config.toml
num_key_value_heads = 1
attn_scale = 0.283
beta2 = 0.99
warmup_steps = 465
decay_shape = "pow"
final_lr_fraction = 0.0
Each number is 50 + 10 x the weight over its row's rms, rounded and kept within 0 to 99. Layers, rows and columns count from 0. The size before them is the row's rms in percent of the matrix's.

# o: layer 10 attention output (transposed), 160x160, rms 0.0303, rows 19-25,51-56,83-88,114-120,146-152, columns 80-159
# v: layer 10 attention value, 32x160, rms 0.0381, rows 19-25, columns 80-159
o114 089:58 63 46 51 54 38 50 46 65 45 52 49 45 65 51 43 53 60 55 39 43 50 54 69 40 55 45 47 41 63 57 41 58 52 34 63 59 51 52 45 53 42 44 71 50 50 52 51 56 54 50 49 51 38 41 51 58 43 31 49 47 38 36 53 50 59 65 53 68 39 63 51 46 52 51 43 52 46 52 45
o146 103:47 54 39 35 52 56 53 55 54 48 41 49 52 56 42 50 51 62 43 44 42 38 56 46 56 57 55 47 24 67 45 30 62 49 61 50 51 51 36 23 44 39 67 54 41 40 51 59 48 44 56 54 62 50 47 29 64 53 50 56 38 64 72 45 58 51 61 42 52 57 45 57 34 56 47 33 47 47 65 60
v19 102:66 48 64 42 63 73 50 65 59 47 58 47 46 70 59 43 31 45 37 49 47 49 49 57 54 40 35 60 46 61 32 39 40 67 45 39 44 39 44 58 53 45 63 48 46 55 57 54 59 36 46 59 53 40 57 40 35 53 47 46 49 57 37 50 41 47 58 58 52 32 37 60 60 45 49 45 46 37 62 52
o19 097:57 65 51 47 49 39 52 41 47 23 54 55 57 40 57 56 51 77 41 53 30 48 56 59 52 47 44 53 50 41 44 56 47 43 40 50 46 52 62 56 63 48 49 37 61 49 38 49 64 48 58 54 50 57 50 58 62 52 42 43 73 62 38 61 44 67 47 50 59 41 40 76 54 55 54 40 59 73 41 64
o51 103:60 63 53 45 39 54 45 30 57 51 51 44 65 51 43 63 61 57 46 54 31 55 54 66 35 51 66 49 47 65 45 46 49 33 61 39 40 53 41 32 42 66 73 50 45 42 57 61 73 37 52 37 51 51 44 46 46 45 40 32 74 74 50 39 53 53 51 54 59 43 47 52 50 56 51 77 42 49 45 67
o83 099:56 55 47 54 61 25 59 49 53 68 34 45 49 42 39 59 33 54 60 55 41 65 56 47 47 56 50 58 48 46 38 49 68 53 50 40 62 60 57 57 72 69 48 37 55 40 65 58 58 53 56 57 33 38 30 47 50 52 56 44 50 59 47 42 49 59 40 49 52 50 56 54 54 54 72 45 34 39 46 61
o115 096:49 47 63 45 54 42 57 37 42 39 50 52 54 57 32 57 70 64 43 41 43 38 62 70 38 48 50 48 49 42 47 49 42 46 50 44 62 42 50 45 49 56 61 55 46 48 46 71 68 42 64 43 44 45 64 43 53 50 36 53 60 60 56 56 44 69 56 53 66 44 43 76 57 67 54 54 54 58 49 63
o147 086:39 51 69 56 52 44 60 31 44 39 46 46 45 38 50 63 60 78 38 32 36 43 48 73 33 43 57 41 46 59 72 61 36 39 35 56 59 62 39 48 44 55 55 60 47 45 63 55 71 48 57 34 55 63 49 45 49 47 46 40 56 69 52 61 58 56 55 60 67 44 47 75 51 58 48 41 57 62 37 62
v20 103:39 40 30 51 57 60 55 59 48 49 44 59 43 74 36 55 47 53 46 56 45 30 54 52 63 43 43 61 44 36 43 54 28 48 67 52 55 44 61 45 45 68 46 49 35 43 51 66 56 43 47 47 37 48 72 51 46 65 56 72 37 27 36 48 53 38 56 53 50 40 50 64 39 42 47 51 57 57 65 37
o20 104:42 53 39 51 55 54 45 45 50 65 61 53 42 53 45 48 41 35 57 56 67 68 42 36 49 53 56 58 59 55 42 44 58 43 45 46 37 48 37 58 59 52 38 52 54 46 55 40 53 62 64 30 43 35 56 37 33 43 60 69 68 41 48 38 48 53 61 62 49 48 48 32 46 51 53 44 58 54 50 43
o52 104:65 68 55 41 51 45 49 44 54 47 56 50 50 41 46 47 43 48 36 32 53 40 41 35 52 54 46 63 45 72 47 44 46 62 55 54 49 59 40 45 71 49 44 44 41 39 48 52 53 51 60 71 56 41 55 54 23 43 35 39 64 51 38 53 17 49 41 64 51 49 53 54 56 51 52 72 59 48 52 47
o84 121:29 57 59 46 56 78 51 39 42 28 33 52 48 58 57 45 71 63 43 60 50 49 50 46 41 56 53 73 42 49 31 47 52 61 54 46 62 45 48 41 66 42 55 23 47 45 44 50 55 39 58 57 54 46 49 50 58 43 45 41 61 47 41 60 38 67 40 64 60 33 52 45 40 60 40 51 47 48 45 51
o116 101:47 64 33 61 47 40 35 44 67 41 54 55 28 48 42 36 47 25 51 33 52 55 41 53 58 61 53 62 42 46 63 55 55 60 52 60 57 48 47 50 65 44 44 54 45 41 46 44 47 53 53 52 39 46 69 55 24 60 36 47 45 48 60 37 37 67 55 57 53 49 44 36 55 48 62 51 46 47 49 38
o148 097:37 53 32 45 39 45 38 62 65 54 44 60 48 48 43 30 57 24 59 54 58 58 61 37 73 60 37 70 58 63 57 58 47 78 41 66 50 56 37 64 49 67 61 42 56 34 42 40 44 58 46 55 43 38 52 56 35 53 51 47 49 44 55 55 30 54 62 48 49 46 55 45 47 40 51 38 46 56 45 52
v21 117:55 68 45 46 42 52 36 49 53 39 22 49 60 50 68 52 42 40 52 57 51 45 43 58 43 51 51 69 50 75 72 44 40 52 48 47 42 35 58 44 63 52 51 50 64 47 47 54 49 48 67 43 31 39 58 45 62 40 59 62 70 58 30 45 32 58 54 39 45 48 40 52 38 54 53 44 71 42 55 41
o21 103:51 42 33 43 62 46 54 60 47 50 68 47 47 61 38 31 47 25 47 64 72 58 61 41 51 60 46 31 35 49 56 34 55 63 63 69 63 53 60 49 65 44 31 49 62 35 53 54 35 46 52 52 46 39 48 41 51 55 54 31 68 27 56 57 46 60 57 60 44 48 58 41 65 49 63 50 51 55 68 38
o53 109:62 51 66 33 47 52 77 40 69 55 59 59 55 51 39 69 45 61 59 37 55 47 57 48 48 25 48 50 53 66 45 52 44 37 37 56 44 66 40 37 34 42 58 42 28 56 56 65 54 25 41 40 51 49 39 51 46 62 43 32 46 50 41 61 72 49 44 54 74 50 43 61 69 44 40 64 45 54 48 49
o85 117:55 44 53 60 54 31 54 45 53 66 47 51 48 42 32 66 68 50 60 40 42 40 53 53 40 35 49 54 52 45 43 52 42 37 46 40 45 46 24 51 49 47 53 41 49 51 55 64 47 50 50 19 56 47 57 57 47 58 37 48 34 47 54 43 65 41 50 51 74 45 45 55 66 41 61 52 39 49 41 27
o117 099:54 46 57 26 51 55 55 45 54 34 62 64 46 59 50 58 56 33 54 63 49 42 53 46 56 53 38 47 32 51 44 50 63 35 54 57 45 76 49 56 36 52 55 37 36 50 51 55 66 34 50 46 36 53 32 34 56 38 40 40 60 34 46 60 62 46 41 74 60 43 53 59 53 48 54 55 38 61 67 45
o149 099:62 47 61 35 49 73 55 39 27 31 53 62 46 42 46 44 56 51 47 54 46 46 52 47 51 65 54 42 47 61 59 56 51 55 59 55 47 57 50 61 55 49 51 38 49 40 58 43 46 62 69 43 59 57 36 30 51 31 43 38 58 47 66 50 51 75 52 44 53 38 63 41 67 46 44 45 42 56 58 49
v22 096:70 53 40 48 56 38 55 56 63 42 51 60 52 57 47 41 58 50 61 62 53 31 44 43 44 44 66 54 52 46 47 59 51 51 54 60 43 52 33 58 38 45 54 50 33 50 41 57 63 47 61 34 41 48 40 42 75 41 53 48 37 27 57 44 47 42 46 47 56 58 56 42 40 38 39 72 56 52 60 49
o22 092:55 53 59 45 49 60 50 41 34 44 37 54 45 43 45 56 41 51 49 37 17 56 48 55 57 61 63 54 43 42 42 54 51 42 44 39 35 69 62 37 47 62 53 52 42 52 57 50 38 42 64 44 62 39 45 44 47 46 52 44 71 69 37 49 42 24 51 51 42 54 36 45 23 45 55 54 59 63 55 74
o54 090:52 65 46 53 58 55 76 59 54 59 45 45 40 70 41 41 59 37 60 41 53 39 58 43 53 27 49 56 46 53 26 56 59 52 50 35 53 53 51 41 55 48 46 46 67 51 57 57 36 54 55 41 45 20 47 43 43 53 62 41 48 47 39 53 58 47 46 48 45 51 52 55 69 44 64 65 52 45 55 46
o86 117:27 47 56 60 59 47 56 51 60 41 65 47 60 33 47 40 53 52 35 53 43 46 54 50 64 54 39 52 47 79 52 39 44 56 58 42 40 50 37 40 52 32 49 40 65 52 38 59 42 48 38 42 55 54 58 64 57 69 40 44 48 57 36 43 63 53 61 43 53 71 38 63 52 49 56 46 38 39 40 47
o118 089:39 58 49 41 42 85 47 54 47 45 53 53 54 52 70 49 35 59 46 56 34 35 57 23 68 44 64 56 32 37 42 60 40 46 34 37 49 38 58 36 49 60 57 57 48 53 42 41 39 57 52 54 58 60 49 45 48 52 68 35 43 56 41 50 65 40 51 58 38 31 41 43 56 44 48 69 48 46 50 47
o150 085:38 51 57 60 47 40 58 51 45 35 64 57 33 47 56 44 55 32 64 44 32 46 64 29 63 53 49 43 52 40 49 49 50 65 43 54 69 57 48 44 50 44 49 51 53 67 51 58 23 55 53 70 51 46 40 50 50 57 64 41 40 57 42 62 28 41 31 44 45 46 55 50 52 48 45 57 40 51 49 45
v23 095:60 80 37 51 47 34 51 52 58 63 58 37 56 48 55 55 38 48 60 38 44 31 53 58 35 42 48 60 57 43 46 43 48 58 41 36 58 43 37 52 56 39 64 53 41 42 36 48 41 44 56 47 37 64 46 58 47 37 63 58 56 33 58 55 67 47 57 46 49 46 51 57 60 62 47 49 38 31 37 50
o23 095:44 51 52 38 37 44 42 49 36 50 62 70 61 57 51 28 58 31 51 61 47 47 55 47 59 65 53 48 40 49 67 37 73 75 63 55 45 51 48 59 34 43 42 46 49 61 43 44 35 43 46 48 50 53 53 54 49 59 44 37 55 49 52 45 55 54 52 52 34 62 66 49 63 47 51 50 54 51 74 67
o55 101:45 54 46 57 43 50 34 41 43 40 42 46 42 56 71 42 28 53 56 52 53 32 53 28 49 47 44 53 63 67 49 45 68 60 62 42 50 55 42 48 53 34 42 67 58 51 40 53 46 54 30 61 55 51 58 69 52 51 57 61 55 53 55 51 29 37 38 44 42 49 46 44 64 34 39 65 46 48 40 58
o87 105:53 29 57 52 63 39 58 51 57 49 41 43 33 40 54 50 46 50 45 51 43 54 28 52 68 54 56 43 36 60 61 47 59 55 52 57 39 60 28 55 54 46 59 54 44 42 61 44 69 66 54 58 58 36 48 58 47 47 57 38 47 40 45 53 42 58 30 55 38 50 39 41 52 47 54 55 42 53 44 57
o119 091:46 58 45 48 30 61 40 60 54 45 60 42 56 40 58 42 54 51 48 52 46 41 52 29 60 63 45 41 48 66 66 43 61 59 69 58 46 69 39 43 46 56 55 37 55 55 37 65 45 41 40 48 56 64 44 69 51 50 55 40 56 58 52 50 62 30 52 53 31 59 38 59 60 51 50 62 35 42 55 49
o151 097:27 43 55 47 33 54 41 47 40 36 64 70 46 52 52 40 56 34 64 66 44 46 62 46 40 56 55 41 46 55 56 45 77 58 59 55 53 55 52 71 50 36 44 50 46 38 63 63 43 74 54 47 51 56 57 54 60 64 60 53 45 47 49 51 45 44 45 59 26 42 54 42 71 36 59 48 43 51 59 52
v24 105:47 58 52 39 49 54 45 55 61 45 62 57 58 57 43 52 30 38 42 42 46 84 46 49 43 66 47 50 81 55 45 44 37 54 42 50 56 46 46 62 47 36 53 37 56 69 44 46 60 44 53 55 57 42 48 55 49 54 55 55 37 67 47 53 49 53 55 35 64 66 55 32 40 67 45 48 49 43 45 48
o24 098:32 53 48 58 46 46 41 33 48 34 56 50 34 66 30 32 53 58 40 64 48 32 45 67 50 47 64 37 30 61 78 37 31 53 52 44 48 33 48 64 52 48 64 58 41 40 40 69 44 37 69 59 68 59 66 51 60 49 36 52 44 44 57 39 54 52 41 59 57 49 59 68 53 45 46 45 45 41 55 63
o56 101:47 49 39 49 44 45 28 64 56 40 51 49 42 57 43 46 83 54 51 63 37 29 62 66 47 42 44 74 42 56 53 60 55 49 45 47 52 29 67 49 60 47 62 51 58 23 58 46 61 43 47 54 46 44 48 51 50 51 28 65 36 56 57 46 35 64 41 58 33 42 41 76 51 54 59 32 62 29 40 54
o88 114:46 30 40 68 44 32 42 44 47 36 65 45 36 46 41 29 68 47 44 53 44 38 45 53 44 31 61 68 41 60 65 54 53 47 49 41 54 47 62 64 62 56 51 55 40 35 43 44 41 30 53 47 51 36 55 49 58 57 37 60 50 41 51 35 49 70 55 76 36 47 49 49 42 42 53 40 58 45 49 43
o120 101:53 47 51 56 56 66 49 51 52 39 54 59 63 57 48 41 74 53 40 52 53 46 47 55 63 54 43 48 35 48 56 42 53 43 60 64 52 44 56 52 61 62 66 49 60 30 61 48 58 40 56 45 44 51 54 53 35 44 50 52 35 59 48 31 47 53 42 62 44 29 38 65 71 56 44 51 67 37 47 53
o152 095:64 61 63 51 55 59 38 43 57 40 65 48 41 51 38 46 73 59 45 66 52 29 64 78 39 57 50 51 46 54 49 39 57 43 56 40 38 51 49 49 40 41 60 54 46 45 67 56 58 57 41 56 47 44 42 39 65 43 36 45 58 63 47 45 43 54 43 57 37 46 62 65 72 50 62 60 60 49 39 40
v25 099:58 53 52 50 59 69 65 68 33 38 43 46 49 58 60 35 32 35 54 63 52 63 45 52 56 63 40 43 58 73 52 49 51 55 41 63 33 43 43 55 50 49 38 24 75 46 54 61 61 32 41 50 48 31 48 44 30 40 66 54 44 70 73 50 47 54 46 55 45 47 35 40 43 46 39 58 31 41 47 56
o25 098:28 69 65 59 59 45 34 47 67 32 45 56 43 60 51 50 50 63 52 51 56 47 45 61 60 52 64 57 45 46 43 54 59 66 35 51 71 48 46 44 56 28 38 47 47 60 59 49 62 67 46 71 59 51 53 47 85 46 26 45 57 48 41 50 55 47 49 45 54 45 47 71 52 52 56 45 49 50 41 54